Weights of a small transformer language model.
Size: width 256, 8 heads of 32, 18.8M parameters.
Architecture: RMSNorm before each block, rotary positions, normalized queries and keys, attention and MLP in parallel, shifted keys, gated attention, value embeddings, hashed n-gram embeddings, a smear gate, learned residual scales.
Training: a variant of Muon for these matrices, 263M tokens, 16059 steps.
Each number is 200 + 40 x the weight over its row's rms, rounded and kept within 0 to 999. Layers, rows and columns count from 0. The size before them is the row's rms in percent of the matrix's.

# layer 3 MLP gate, 704x256, rms 0.085, rows 640-648, columns 0-255
094,221,174,186,153,210,180,259,215,195,232,195,235,190,205,167,222,122,184,241,226,262,183,161,208,208,196,109,161,150,197,260,228,157,193,148,188,215,169,174,291,260,124,237,207,181,183,204,194,220,156,196,138,188,216,230,251,123,212,177,198,207,127,200,230,268,301,205,200,224,232,143,156,214,204,181,208,298,199,233,225,180,219,224,156,247,160,238,172,194,229,237,224,198,194,249,178,212,254,114,200,191,187,190,195,267,244,225,282,149,267,265,196,172,118,239,222,301,238,162,182,249,185,210,228,268,207,187,195,210,166,261,158,200,317,223,231,133,148,210,121,150,187,195,186,261,155,188,164,201,216,183,132,187,153,192,236,207,302,247,164,124,203,210,188,232,193,209,147,214,175,269,217,209,156,173,196,246,173,226,213,193,61,223,164,185,140,232,199,158,228,127,176,222,226,220,228,189,183,115,209,129,207,223,223,184,224,227,158,195,227,175,194,188,231,213,248,168,179,175,198,161,212,201,188,161,197,198,214,189,186,223,166,162,119,169,154,210,120,211,156,223,238,228,226,203,136,207,193,226,216,203,244,243,232,126,119
103,294,180,203,153,167,237,184,199,201,184,194,203,167,203,230,161,216,253,185,230,201,233,256,159,232,177,211,188,155,133,249,168,148,203,177,156,186,205,178,178,207,202,158,205,264,203,179,228,215,145,190,143,192,233,154,243,211,201,203,184,175,194,163,207,165,187,103,160,137,178,154,160,229,186,228,209,223,237,224,182,247,152,219,212,199,206,196,197,205,200,220,176,208,275,221,187,182,251,157,320,177,236,309,245,181,219,159,168,208,217,155,238,246,196,87,277,227,209,279,229,198,151,218,141,241,167,141,240,278,170,234,204,181,304,151,190,168,182,168,219,122,239,165,292,196,136,190,197,197,134,254,266,259,236,178,226,180,151,258,144,205,239,196,214,255,226,282,225,204,203,143,190,216,202,221,249,140,261,190,190,206,237,293,234,170,198,254,241,212,218,161,148,218,249,223,215,246,263,252,226,189,245,257,236,183,251,191,179,277,203,183,140,222,153,82,226,231,210,157,229,153,284,223,122,153,206,149,212,187,189,217,162,194,235,178,181,208,221,146,181,162,225,222,131,173,141,225,195,179,192,213,193,247,220,210,192
105,213,210,246,208,107,161,173,227,163,99,183,195,131,240,234,195,146,206,265,208,171,216,161,197,210,140,215,209,215,197,182,217,215,210,192,241,307,195,185,226,203,191,211,166,191,177,229,214,243,166,187,225,146,157,241,229,331,200,151,195,188,250,202,261,209,205,250,238,212,205,180,144,184,253,253,282,132,245,194,95,273,209,217,166,138,166,114,251,208,157,113,211,142,182,152,114,197,248,155,201,157,233,179,184,178,186,263,184,252,203,228,277,198,177,221,256,243,260,191,185,199,296,181,120,271,170,267,198,264,169,221,159,189,167,226,216,226,191,129,171,179,251,166,193,181,167,212,224,227,188,176,221,202,202,216,180,238,273,153,265,160,173,192,203,174,244,185,202,195,187,235,107,182,182,173,205,181,169,161,190,232,254,257,221,169,220,186,226,161,182,165,223,178,177,182,281,151,210,174,218,178,218,122,166,197,178,212,155,245,182,243,278,323,187,196,168,230,183,156,187,228,237,211,161,193,149,170,142,190,132,167,201,189,262,226,246,244,214,255,208,135,220,213,194,227,177,180,223,207,206,175,167,221,229,215,142
100,183,191,247,195,224,205,201,176,224,210,263,259,148,254,175,215,206,239,238,123,261,204,321,162,262,173,181,262,267,147,220,188,261,193,205,121,220,305,186,225,238,152,216,186,208,195,186,174,173,198,183,275,176,142,232,285,215,223,222,217,120,223,212,205,271,199,231,169,218,211,209,209,236,107,200,138,171,214,125,165,160,117,124,195,152,193,200,212,210,149,171,187,204,192,149,207,180,230,213,216,284,189,169,204,225,196,255,195,248,175,239,214,138,201,286,166,196,274,139,173,208,205,133,170,218,176,175,198,156,186,229,158,231,188,225,199,209,170,184,214,162,193,212,199,193,117,168,241,240,190,172,167,225,146,220,148,170,258,240,234,259,193,151,194,166,187,194,166,130,252,229,170,214,202,259,283,217,177,186,189,189,147,200,216,232,201,249,197,206,132,219,135,273,204,171,178,206,248,182,162,244,226,151,163,205,194,223,195,198,201,263,128,217,167,106,213,171,247,126,191,218,188,191,161,214,179,242,205,214,267,246,212,108,227,171,222,137,201,236,182,307,227,120,157,194,188,194,226,191,172,225,227,168,177,249,290
101,207,130,176,216,152,188,197,210,178,225,218,179,246,181,181,193,195,226,167,215,259,163,213,244,233,189,170,147,162,151,183,257,146,137,222,185,195,264,112,208,184,153,180,211,168,201,225,177,174,184,319,285,201,193,200,210,192,183,171,163,220,187,143,192,225,243,191,239,167,187,178,197,239,270,180,209,223,210,188,188,118,280,197,224,228,299,183,181,263,188,277,239,228,175,219,220,233,185,239,226,143,210,121,253,215,224,188,180,110,278,226,171,188,256,270,208,173,157,206,184,202,201,172,199,185,261,205,188,248,216,142,164,294,177,183,166,165,226,182,228,221,224,243,304,207,103,182,227,240,200,202,167,207,199,168,204,165,228,150,144,271,149,259,197,212,187,194,185,221,217,185,259,218,190,261,210,224,268,207,150,211,166,240,135,164,231,144,145,166,236,214,230,231,222,126,160,204,194,233,204,240,148,203,165,249,173,331,273,266,250,197,179,221,155,211,131,228,206,258,199,248,232,213,113,203,184,275,194,266,195,206,196,239,263,177,175,225,287,223,183,237,202,192,139,217,246,199,248,170,153,161,239,198,166,211,158
097,134,158,184,211,187,163,176,209,188,217,174,222,277,179,225,95,194,193,261,212,217,167,160,227,260,235,242,155,172,161,243,184,196,298,209,259,224,132,194,170,182,138,218,121,164,156,207,232,122,132,159,172,209,160,229,191,224,170,261,192,198,205,230,168,215,197,236,149,107,182,146,226,217,152,221,200,246,185,163,236,153,209,142,204,181,123,249,88,128,196,208,209,224,195,197,179,156,236,188,172,175,192,205,190,232,207,98,189,173,129,175,172,154,117,192,274,175,199,239,207,264,117,159,184,219,197,142,201,276,225,151,199,261,277,186,232,170,188,235,270,244,150,190,175,193,227,180,185,176,231,204,195,210,135,238,154,207,173,182,199,236,184,248,178,205,199,164,240,189,184,238,232,242,159,172,186,159,207,171,140,259,207,192,178,212,194,198,218,168,142,209,173,183,251,262,228,116,175,193,188,279,207,216,187,170,184,202,200,110,198,188,186,178,183,203,211,173,199,227,214,182,215,211,208,143,209,159,189,268,323,153,133,152,255,124,202,202,219,250,160,237,174,210,209,251,174,185,200,204,196,141,249,203,109,253,290
099,228,211,297,168,128,223,148,168,279,208,185,172,257,173,216,202,163,167,197,168,196,209,200,185,153,245,233,198,168,243,215,162,217,224,153,250,160,244,216,170,193,212,219,207,219,238,137,215,206,229,252,211,233,187,175,226,166,218,121,213,170,234,189,191,288,207,132,213,210,244,149,147,173,153,287,209,249,206,136,222,216,238,109,152,228,266,223,134,145,163,177,233,205,200,212,203,135,174,216,198,196,219,250,226,167,157,233,191,199,241,195,233,204,173,230,189,164,149,246,135,261,283,196,266,183,243,195,108,210,170,210,211,165,234,189,244,181,154,170,225,132,249,196,245,121,137,91,248,212,208,135,242,190,178,246,182,203,137,209,264,160,209,210,173,239,194,157,230,138,194,213,189,230,243,236,183,234,205,137,182,239,207,207,225,161,226,238,239,209,229,223,159,110,200,205,145,165,224,186,219,176,212,164,210,199,205,214,240,134,260,188,117,236,308,168,78,216,153,264,200,173,221,185,204,216,258,204,237,200,202,208,202,232,223,165,212,181,182,100,167,171,183,185,140,247,195,257,222,208,258,244,180,302,211,180,250
099,237,198,159,226,146,228,221,233,187,125,196,222,241,214,223,170,222,207,256,172,216,192,189,251,200,250,226,217,193,170,171,199,241,175,197,251,232,179,200,205,158,242,218,220,298,168,222,170,185,157,154,150,165,205,175,149,247,198,191,160,153,234,198,207,200,177,241,171,260,259,148,252,240,150,172,170,170,113,239,207,187,191,235,223,151,248,226,226,173,206,230,116,160,171,203,220,250,195,182,217,227,158,185,177,203,89,147,198,252,129,199,250,252,228,240,176,244,201,253,171,213,226,177,189,247,114,144,190,195,218,195,130,150,213,182,194,236,250,219,304,114,206,134,123,263,184,272,175,153,199,224,241,208,134,138,207,265,232,230,165,229,307,171,212,143,124,167,205,219,186,243,257,232,253,203,150,263,204,212,177,188,240,207,184,159,206,196,199,205,211,252,264,220,157,228,166,245,210,214,231,142,195,222,110,264,183,132,206,228,164,208,159,311,216,122,192,168,181,250,160,183,135,195,188,168,259,208,213,164,154,171,207,157,181,114,105,186,143,201,213,207,209,169,229,173,283,191,212,207,161,166,185,162,205,172,200
103,240,187,266,204,167,199,211,275,216,201,225,188,169,232,168,193,61,181,263,173,202,198,173,132,149,224,223,180,188,197,152,174,226,218,245,187,193,213,234,268,182,248,193,150,155,159,192,285,205,205,268,191,216,221,202,236,255,210,187,177,251,210,227,199,183,237,201,182,238,188,196,163,187,215,206,207,223,206,198,221,200,237,204,279,179,181,223,208,182,223,180,170,183,263,201,188,249,233,272,272,215,164,183,188,176,196,178,334,203,195,213,204,218,161,149,189,229,217,237,192,234,136,260,217,180,265,205,163,254,243,225,217,241,150,145,173,184,196,226,184,209,162,151,256,249,242,188,214,125,216,181,194,196,150,164,183,284,247,159,250,242,220,283,190,164,254,199,208,186,158,202,244,203,286,275,230,245,252,258,174,187,152,122,93,192,173,268,226,232,244,257,254,173,244,149,167,146,163,166,210,201,181,186,250,136,230,204,287,227,254,199,188,192,192,101,213,171,107,162,206,198,238,220,171,133,169,158,185,231,248,242,230,211,199,234,273,183,246,181,282,171,188,233,186,288,235,160,251,230,271,240,223,237,231,214,170
# layer 3 MLP up, 704x256, rms 0.0884, rows 640-648, columns 0-255
103,224,154,150,175,217,205,230,279,253,256,165,163,221,216,191,190,185,192,212,169,225,168,238,217,166,186,275,118,258,162,217,254,268,209,233,251,173,186,223,149,146,199,213,214,167,103,238,283,132,103,123,148,189,178,225,230,151,174,225,229,138,227,207,171,161,179,158,263,205,250,150,226,148,240,246,224,161,212,282,164,215,175,226,184,188,143,231,172,243,229,195,204,209,141,191,156,218,181,287,119,251,241,241,169,196,217,200,212,187,211,246,174,167,231,245,152,137,177,216,166,152,210,183,145,218,175,206,170,195,250,238,195,203,180,202,215,158,199,162,212,182,168,162,133,232,243,238,184,132,232,221,176,217,238,154,200,253,211,231,180,257,153,170,163,109,192,218,193,140,111,193,134,103,214,199,138,263,228,174,208,165,148,224,224,182,155,154,213,221,222,193,198,261,227,179,220,286,285,217,188,187,231,264,242,225,124,178,219,247,192,225,194,225,209,211,166,182,223,210,207,196,208,268,211,197,183,276,267,149,167,221,162,96,181,244,240,246,228,189,211,136,147,171,182,124,225,148,160,202,173,219,214,146,195,186,235
096,160,169,280,244,175,198,212,219,234,220,224,185,204,217,220,296,213,160,224,169,180,176,214,272,267,179,277,133,226,234,218,238,190,223,142,205,251,207,153,178,212,166,194,208,218,108,167,146,192,230,216,146,273,200,222,163,176,240,153,205,214,200,156,184,189,166,198,179,190,144,169,232,225,269,181,163,149,186,146,235,213,275,282,204,227,252,181,155,223,196,127,162,238,208,238,264,281,147,219,180,264,161,243,201,191,182,184,245,175,260,199,184,191,243,282,168,189,193,137,182,236,197,250,231,191,223,250,127,224,280,165,205,214,105,168,188,252,214,206,197,246,212,252,247,225,240,250,220,263,213,194,221,226,274,249,153,188,194,166,225,171,247,220,225,194,200,188,210,180,191,198,209,204,148,280,219,247,221,238,164,155,179,167,203,250,198,218,214,90,154,171,235,191,197,125,229,220,245,216,160,216,212,181,169,235,147,206,217,132,132,213,188,187,159,270,162,250,321,233,177,254,195,274,171,264,255,200,206,240,248,184,216,145,187,183,133,202,266,151,251,202,140,202,158,222,199,182,132,239,211,184,155,169,130,175,153
104,210,204,211,261,166,153,234,163,177,147,223,255,150,221,197,142,237,241,189,176,189,239,102,205,110,191,225,183,238,233,170,165,196,171,174,180,148,124,205,237,237,151,241,150,165,171,221,183,174,224,110,158,192,160,186,212,228,191,234,222,80,185,222,225,177,187,158,198,156,195,202,223,140,208,165,229,272,143,210,177,197,234,246,260,186,193,131,210,264,172,156,194,178,219,180,185,226,189,92,206,137,154,191,189,139,196,175,179,162,232,252,238,274,239,235,246,234,259,247,171,251,240,191,252,215,125,211,197,225,165,154,179,167,256,209,256,160,218,203,220,147,170,199,190,219,230,182,108,209,213,206,230,160,171,253,197,252,229,240,209,148,198,201,166,183,212,150,179,147,172,202,149,200,205,166,149,188,198,178,163,229,236,241,221,193,257,192,178,160,145,148,217,192,155,242,228,249,249,217,277,191,254,144,228,270,203,293,259,241,179,187,240,229,252,209,208,205,218,219,257,185,176,182,306,241,173,215,178,157,182,121,175,143,219,204,158,186,198,246,148,193,148,89,226,162,164,163,295,196,204,167,177,205,137,286,190
104,173,209,183,208,162,181,200,196,150,187,133,195,168,191,164,164,197,235,209,141,170,285,184,78,142,254,236,226,184,192,168,127,189,233,227,182,164,161,226,177,199,122,267,220,208,200,195,243,175,123,212,214,189,185,122,239,142,191,306,242,147,199,177,198,234,198,187,308,243,192,227,244,281,203,272,220,159,145,199,255,207,192,218,236,120,139,213,243,187,153,217,253,306,185,208,220,204,221,173,170,173,160,267,259,241,211,230,223,255,234,164,169,190,158,208,189,235,236,276,233,269,219,216,253,213,183,192,192,233,245,196,183,169,174,197,208,200,249,272,264,215,188,206,179,162,179,191,214,203,245,216,231,199,198,254,205,175,166,215,197,274,164,195,160,185,217,220,235,163,237,185,216,194,193,156,289,166,221,153,244,196,256,189,192,207,252,202,193,135,196,205,199,112,258,246,216,163,219,208,233,182,132,238,227,170,243,182,215,221,144,268,148,282,261,192,252,169,234,214,223,220,212,215,171,178,160,244,242,146,112,180,280,199,181,209,107,262,173,134,217,221,256,212,234,217,248,243,148,224,139,223,144,199,176,244,220
106,156,245,174,241,256,167,228,186,170,251,174,185,212,211,221,200,210,232,234,206,206,136,293,226,169,168,179,209,222,226,152,190,319,227,226,220,189,222,302,243,261,235,215,186,145,163,256,195,246,151,234,192,219,219,228,197,242,234,137,233,140,186,267,189,189,187,213,170,153,197,183,150,170,201,269,196,255,214,174,138,212,209,140,210,122,241,250,174,251,215,194,222,236,192,215,203,212,231,170,195,175,204,292,187,135,126,181,253,190,161,153,250,243,192,223,235,178,190,202,250,160,238,179,235,121,158,190,217,232,200,219,194,249,181,143,148,248,203,186,269,253,231,208,180,199,241,160,163,186,223,176,217,221,241,221,157,240,298,259,217,220,161,247,194,243,183,183,126,212,222,223,223,256,203,256,162,237,201,194,192,230,186,263,256,243,184,124,203,237,255,196,120,183,237,248,158,120,226,148,276,182,141,242,205,262,205,202,202,211,206,279,283,137,175,230,132,295,196,183,211,222,157,180,200,246,317,182,182,200,194,254,208,185,176,155,185,155,207,143,219,134,224,204,231,128,178,181,216,187,218,204,226,281,255,172,200
090,180,196,221,254,148,184,213,65,281,143,218,245,162,204,142,242,230,111,148,119,345,199,173,197,142,222,152,176,255,229,214,198,213,224,196,196,98,230,287,194,125,199,226,221,181,261,241,147,183,189,211,248,175,196,193,194,190,230,166,196,168,178,155,191,203,242,265,211,212,198,218,205,255,115,172,220,204,180,248,206,228,196,160,145,153,219,144,213,228,172,185,194,183,212,147,191,217,115,243,163,197,248,189,243,143,219,235,197,185,194,195,224,170,216,300,202,244,195,209,210,155,228,121,172,219,138,194,153,142,207,194,304,235,151,204,269,197,185,189,211,178,226,229,244,142,135,193,259,125,195,196,258,251,171,209,203,228,230,270,187,176,228,235,220,234,221,243,143,159,193,154,148,198,207,223,185,195,227,222,168,173,253,139,154,143,192,155,154,225,227,197,156,186,209,232,191,197,236,221,221,177,235,112,277,206,163,245,193,205,184,128,196,170,251,187,210,209,190,262,135,220,150,249,174,190,203,177,237,217,194,206,180,130,198,222,187,193,127,191,188,209,178,212,146,177,199,282,118,246,237,193,161,164,227,202,239
097,197,251,167,235,275,181,226,193,228,92,247,213,230,126,222,158,176,190,209,151,197,200,261,229,183,220,166,129,138,214,181,168,225,217,270,167,135,230,213,205,200,215,106,117,173,188,215,104,217,222,325,151,167,208,259,143,215,126,252,219,190,257,198,233,154,250,136,213,209,240,220,188,214,282,203,154,176,193,208,169,179,160,216,204,193,261,228,185,242,254,243,239,185,235,243,229,199,236,216,187,167,207,241,211,204,287,204,199,269,194,173,240,192,229,129,189,166,196,237,171,167,188,172,247,206,170,215,297,182,189,182,223,221,271,149,213,247,139,190,283,243,274,289,229,273,249,171,221,166,179,214,260,267,232,171,234,252,195,234,131,192,189,202,116,181,233,244,221,202,230,198,224,135,173,169,200,292,219,128,222,231,205,242,203,182,200,135,179,131,233,195,181,254,206,147,219,155,174,229,194,250,183,206,263,190,195,194,225,159,215,183,243,221,170,151,242,202,190,215,183,191,246,195,209,193,162,237,179,267,201,194,248,264,237,181,282,203,186,234,203,223,201,192,260,190,240,204,230,178,116,271,230,194,177,189,164
096,155,198,115,149,187,164,156,231,231,131,128,137,289,215,146,208,240,231,230,209,168,197,274,227,205,228,227,151,192,259,191,214,243,261,216,188,226,201,195,153,179,213,197,217,167,192,132,272,195,232,157,206,181,167,170,249,256,220,217,218,194,195,156,179,215,225,223,314,216,178,192,197,148,225,213,186,141,251,239,199,287,202,167,227,262,230,181,203,148,184,203,205,171,254,213,191,247,252,202,209,266,158,253,127,179,259,174,213,210,121,238,195,222,180,248,212,185,229,231,203,232,193,249,222,105,146,242,212,169,142,175,168,215,210,162,215,168,210,235,216,241,154,244,215,213,182,160,198,123,268,92,214,225,211,177,158,225,157,180,172,181,241,219,253,242,273,174,193,206,177,152,234,240,259,223,138,203,202,185,165,144,170,254,189,238,180,101,193,127,190,207,174,210,180,218,131,210,112,216,243,139,134,226,141,160,153,149,144,182,294,208,217,180,145,169,173,242,203,179,176,193,246,212,201,162,205,169,224,176,207,199,105,233,228,228,164,141,236,223,163,181,147,178,221,243,237,190,201,196,73,199,247,175,245,237,184
106,256,189,205,252,165,165,170,80,136,172,191,123,234,198,213,141,178,200,141,218,269,228,187,223,199,231,237,208,232,185,190,200,167,267,157,187,177,248,216,203,205,152,242,66,152,215,170,207,190,125,145,205,165,216,162,207,203,223,220,209,187,159,185,139,200,272,247,147,230,156,206,205,141,224,165,209,196,211,205,207,276,190,182,201,190,222,192,239,195,180,162,206,154,202,191,163,172,164,189,192,162,180,206,150,191,206,194,170,150,199,166,180,190,238,171,148,173,257,305,209,186,194,275,200,150,185,219,240,174,162,181,103,195,173,217,230,128,206,186,206,177,197,210,219,163,225,179,244,171,296,187,191,189,155,232,155,249,216,164,196,262,183,177,134,188,155,194,175,228,217,186,285,142,248,242,144,170,241,155,191,183,249,69,171,274,199,255,213,184,244,196,285,200,226,211,187,289,192,230,272,161,201,130,241,254,195,168,230,220,196,236,205,184,230,222,187,192,73,109,257,152,166,231,238,163,179,211,139,225,222,168,228,229,251,177,221,269,194,249,213,170,213,175,200,170,241,167,173,180,254,144,185,163,251,268,235
# layer 3 MLP down (transposed), 704x256, rms 0.0478, rows 640-648, columns 0-255
106,238,159,234,200,192,230,227,285,248,185,183,199,201,256,202,157,224,221,210,148,238,186,169,256,227,206,235,174,254,182,177,160,259,242,201,302,198,214,232,187,206,165,214,184,239,195,191,232,199,235,212,171,147,141,274,264,196,149,214,165,155,200,144,280,171,156,211,194,262,230,207,149,159,236,228,168,171,231,220,147,166,193,111,227,229,185,199,146,197,219,252,198,217,283,217,171,187,152,209,182,239,272,189,209,215,212,166,128,190,196,204,190,183,192,276,192,195,183,251,209,135,220,228,187,205,251,212,140,249,189,223,106,171,229,171,208,215,200,177,214,221,190,237,99,213,160,192,168,122,195,205,240,175,222,137,201,233,287,188,215,196,180,175,221,178,121,214,116,230,190,219,220,162,157,228,227,246,253,169,284,176,223,148,178,163,176,165,201,161,255,103,189,123,187,246,223,216,253,171,215,154,168,248,275,253,198,163,153,235,168,203,174,174,215,229,191,248,167,238,167,165,180,213,155,207,233,239,249,251,288,242,110,282,211,245,116,198,255,201,213,287,258,179,245,164,216,148,193,155,175,122,162,206,210,223,281
099,106,143,226,173,190,180,241,196,112,240,195,214,240,103,173,227,150,168,196,224,164,203,190,155,239,252,212,192,208,253,164,195,182,325,166,275,176,215,258,208,237,156,157,150,257,239,260,209,177,209,173,212,185,207,208,279,130,205,220,131,217,151,222,245,154,172,209,203,183,180,196,200,246,253,207,152,223,215,261,295,144,153,255,121,219,257,183,176,186,168,178,179,256,230,186,211,250,161,233,211,206,122,147,187,212,187,243,160,266,222,193,180,251,278,315,206,241,205,193,200,154,192,183,235,229,268,168,147,234,184,242,165,270,147,160,237,200,210,190,152,163,247,230,200,207,210,171,159,185,194,191,217,125,236,122,148,174,190,189,239,238,197,154,203,150,126,165,204,221,188,178,163,216,159,150,153,219,215,255,170,253,168,186,155,224,275,144,221,163,201,183,253,173,110,242,189,234,218,203,196,170,175,191,180,203,157,152,224,166,184,230,190,152,189,314,184,215,134,183,181,247,183,217,206,268,241,114,154,198,226,165,167,115,192,204,196,209,233,192,202,210,171,240,152,264,175,184,219,187,229,224,198,135,210,182,220
100,164,153,163,185,199,200,269,265,167,260,170,152,183,209,221,235,200,223,237,213,165,213,205,257,187,220,172,182,260,185,186,203,163,237,165,208,163,168,158,169,235,210,242,180,255,162,136,168,207,177,206,221,217,218,188,162,242,185,202,318,211,249,280,213,256,150,251,196,286,234,250,196,146,210,176,141,286,167,244,177,222,260,169,210,165,117,174,249,171,154,217,182,142,209,205,245,153,146,246,229,192,206,200,214,145,240,191,181,277,203,275,164,282,165,163,185,265,262,204,239,211,189,197,234,273,249,210,177,193,227,160,237,116,183,181,240,167,172,239,230,218,267,226,201,218,148,277,224,193,238,236,176,217,252,154,251,197,180,183,177,229,176,232,229,174,203,147,225,146,217,222,171,196,260,249,217,254,218,193,286,193,249,270,206,160,168,180,222,232,157,229,245,169,172,169,220,152,140,220,228,223,161,167,236,202,182,245,203,243,167,219,118,223,174,212,83,161,199,225,198,129,199,261,249,236,145,145,195,187,123,213,119,204,227,188,244,164,271,229,252,233,211,160,132,156,165,236,227,200,192,210,195,155,304,168,196
102,204,205,142,198,208,210,171,234,197,212,151,224,134,212,241,257,215,182,214,181,196,216,290,137,251,150,152,200,123,170,231,144,94,163,146,196,126,267,185,124,196,171,181,172,209,207,226,263,161,213,226,306,276,160,172,193,203,265,229,181,157,166,184,237,201,211,208,196,220,149,227,186,177,214,243,206,230,231,154,241,246,171,169,200,139,162,252,132,241,201,228,209,179,161,196,195,263,215,144,206,193,235,216,191,197,190,169,238,219,223,150,208,199,126,227,150,208,185,227,253,175,139,149,232,209,222,145,204,215,156,165,191,218,166,223,109,337,179,226,230,254,160,231,238,150,170,199,177,220,196,156,308,281,187,270,260,182,249,143,221,216,240,172,230,199,157,203,194,201,189,185,284,179,231,119,215,177,182,133,267,162,213,152,212,212,134,184,260,236,257,204,172,201,240,219,247,222,208,169,204,184,238,272,199,218,278,230,247,259,174,202,209,191,179,239,158,195,188,175,224,209,267,256,285,179,162,256,227,216,145,224,246,216,230,236,142,275,247,212,217,199,192,195,224,177,197,166,239,248,121,212,192,157,224,212,194
106,235,258,207,225,209,207,237,123,232,208,149,173,186,154,177,159,190,178,223,191,142,159,185,183,189,197,218,210,202,188,212,215,277,250,176,216,186,77,234,213,204,189,164,100,186,184,216,201,194,200,195,167,254,213,175,192,267,177,167,191,272,118,151,213,209,254,261,198,157,248,214,242,87,256,185,239,250,195,188,253,151,179,240,209,211,222,273,204,280,163,163,230,185,202,127,196,190,154,191,162,160,175,239,129,219,221,240,199,174,163,165,249,169,251,306,243,194,202,216,252,170,242,206,237,197,167,152,151,218,148,149,148,180,183,155,236,251,130,265,203,224,226,209,168,181,220,166,169,162,143,157,252,123,178,279,218,171,196,251,285,200,137,308,208,199,204,152,247,246,214,207,177,207,176,190,183,185,167,180,223,243,236,167,95,170,283,181,181,238,145,175,208,238,152,246,193,239,195,184,246,228,162,139,229,266,133,111,168,175,253,242,179,115,232,228,183,217,166,207,230,262,159,151,231,230,186,165,182,186,217,204,219,260,197,179,201,217,239,200,199,94,188,173,204,201,181,181,201,229,165,209,204,189,210,238,211
090,177,143,235,247,215,170,196,265,154,230,177,282,230,256,243,132,153,146,161,96,230,170,163,250,207,159,170,178,244,137,248,193,123,206,274,181,214,163,93,162,216,192,217,140,186,164,217,153,192,216,198,162,190,177,213,185,189,256,207,195,157,227,227,188,233,187,243,171,223,194,156,249,199,209,233,112,258,207,191,145,220,197,209,111,227,94,191,209,225,217,259,181,213,225,123,156,139,288,171,222,189,160,203,165,214,136,178,198,172,82,191,207,208,119,151,259,115,187,210,236,234,108,167,147,177,125,214,272,210,192,200,174,204,242,224,164,163,174,185,184,213,229,163,234,199,234,150,193,200,208,203,191,217,241,205,215,201,205,197,224,203,160,178,182,259,236,155,117,152,166,216,130,202,182,197,162,109,242,179,253,216,234,215,190,207,258,169,174,164,161,209,206,260,213,184,220,164,180,163,165,181,216,166,181,153,169,201,291,190,222,270,156,194,130,209,216,201,243,179,191,191,254,169,159,182,142,235,170,239,191,158,190,203,175,175,222,194,162,254,215,178,209,181,150,251,197,222,181,123,262,158,158,183,94,226,217
098,205,172,192,184,138,227,199,216,201,175,128,220,240,218,233,134,171,144,206,121,215,119,280,210,111,232,130,141,197,211,207,236,196,170,170,182,157,143,171,246,178,219,201,252,169,241,200,212,212,188,244,213,163,250,237,241,165,156,279,107,214,186,219,198,334,218,205,221,207,145,208,224,206,206,144,160,94,215,194,139,218,166,256,257,193,244,189,187,207,211,218,188,217,213,241,219,196,224,145,177,195,297,188,188,212,198,183,168,183,200,197,231,138,152,208,248,189,217,243,211,177,186,144,164,238,121,247,228,190,212,208,160,166,275,121,107,194,163,221,166,288,210,194,175,180,239,221,169,165,144,198,187,193,174,160,212,235,196,164,198,186,261,168,221,205,217,240,178,220,167,123,238,226,126,184,225,257,213,245,222,190,248,228,89,180,183,152,195,167,170,213,230,143,249,229,132,195,158,251,219,188,197,154,202,216,185,200,221,130,187,233,200,265,168,154,190,246,182,218,231,207,171,110,171,175,177,246,234,153,108,276,246,210,200,166,249,195,118,263,237,266,208,197,236,173,230,240,224,240,156,237,183,245,236,233,236
094,135,254,153,218,201,207,109,216,165,164,178,245,191,225,238,184,182,287,162,235,255,190,227,210,244,178,142,134,196,195,223,233,183,120,182,225,185,243,203,156,202,236,303,202,225,145,200,183,205,268,183,209,186,209,250,177,208,171,172,225,206,141,150,176,185,208,218,233,226,248,275,200,243,213,201,189,249,164,183,222,214,152,190,224,176,251,179,219,195,176,235,205,255,195,224,155,269,198,173,256,178,137,217,280,176,249,207,166,145,154,154,176,237,225,155,183,245,214,197,202,121,233,251,182,165,160,189,218,171,222,155,233,182,122,135,207,165,212,130,199,222,137,202,198,256,144,165,208,201,176,154,330,218,190,180,143,179,201,219,225,175,158,113,232,187,246,192,188,259,154,168,294,198,217,283,186,214,224,110,232,259,164,163,184,172,215,144,219,182,159,149,197,196,220,222,241,230,243,277,264,173,173,232,257,212,203,112,157,284,162,214,192,211,220,221,237,233,221,141,169,161,149,158,195,148,220,252,171,252,234,248,175,190,226,185,159,121,191,165,148,228,190,221,150,192,182,215,178,279,224,204,148,120,278,219,239
104,278,205,183,258,220,150,313,122,239,199,284,158,194,194,227,197,140,194,198,196,188,188,195,232,211,205,240,171,229,181,180,248,171,218,304,106,198,280,141,224,177,209,218,102,145,224,226,209,148,177,173,178,138,245,192,230,271,195,250,196,211,180,184,214,200,260,154,159,242,227,225,233,167,220,211,243,227,204,157,225,257,228,200,146,176,122,166,239,201,125,223,237,215,173,281,188,239,200,251,175,152,230,199,249,205,232,145,231,189,205,162,166,238,233,219,141,236,219,285,291,286,186,228,178,202,203,198,222,240,188,233,201,233,189,182,204,256,252,254,78,211,189,179,191,242,149,192,223,181,260,222,249,149,172,139,221,231,213,197,183,209,239,233,143,222,197,222,180,155,200,216,218,187,146,155,167,224,175,233,160,166,192,106,142,202,163,270,228,183,223,180,219,203,260,209,292,210,175,214,201,193,232,225,158,225,162,188,207,213,226,245,229,297,206,182,224,217,184,165,143,139,279,201,222,146,218,208,219,154,250,212,220,209,168,249,221,260,158,211,237,227,125,213,173,260,294,175,197,233,231,184,192,227,199,248,139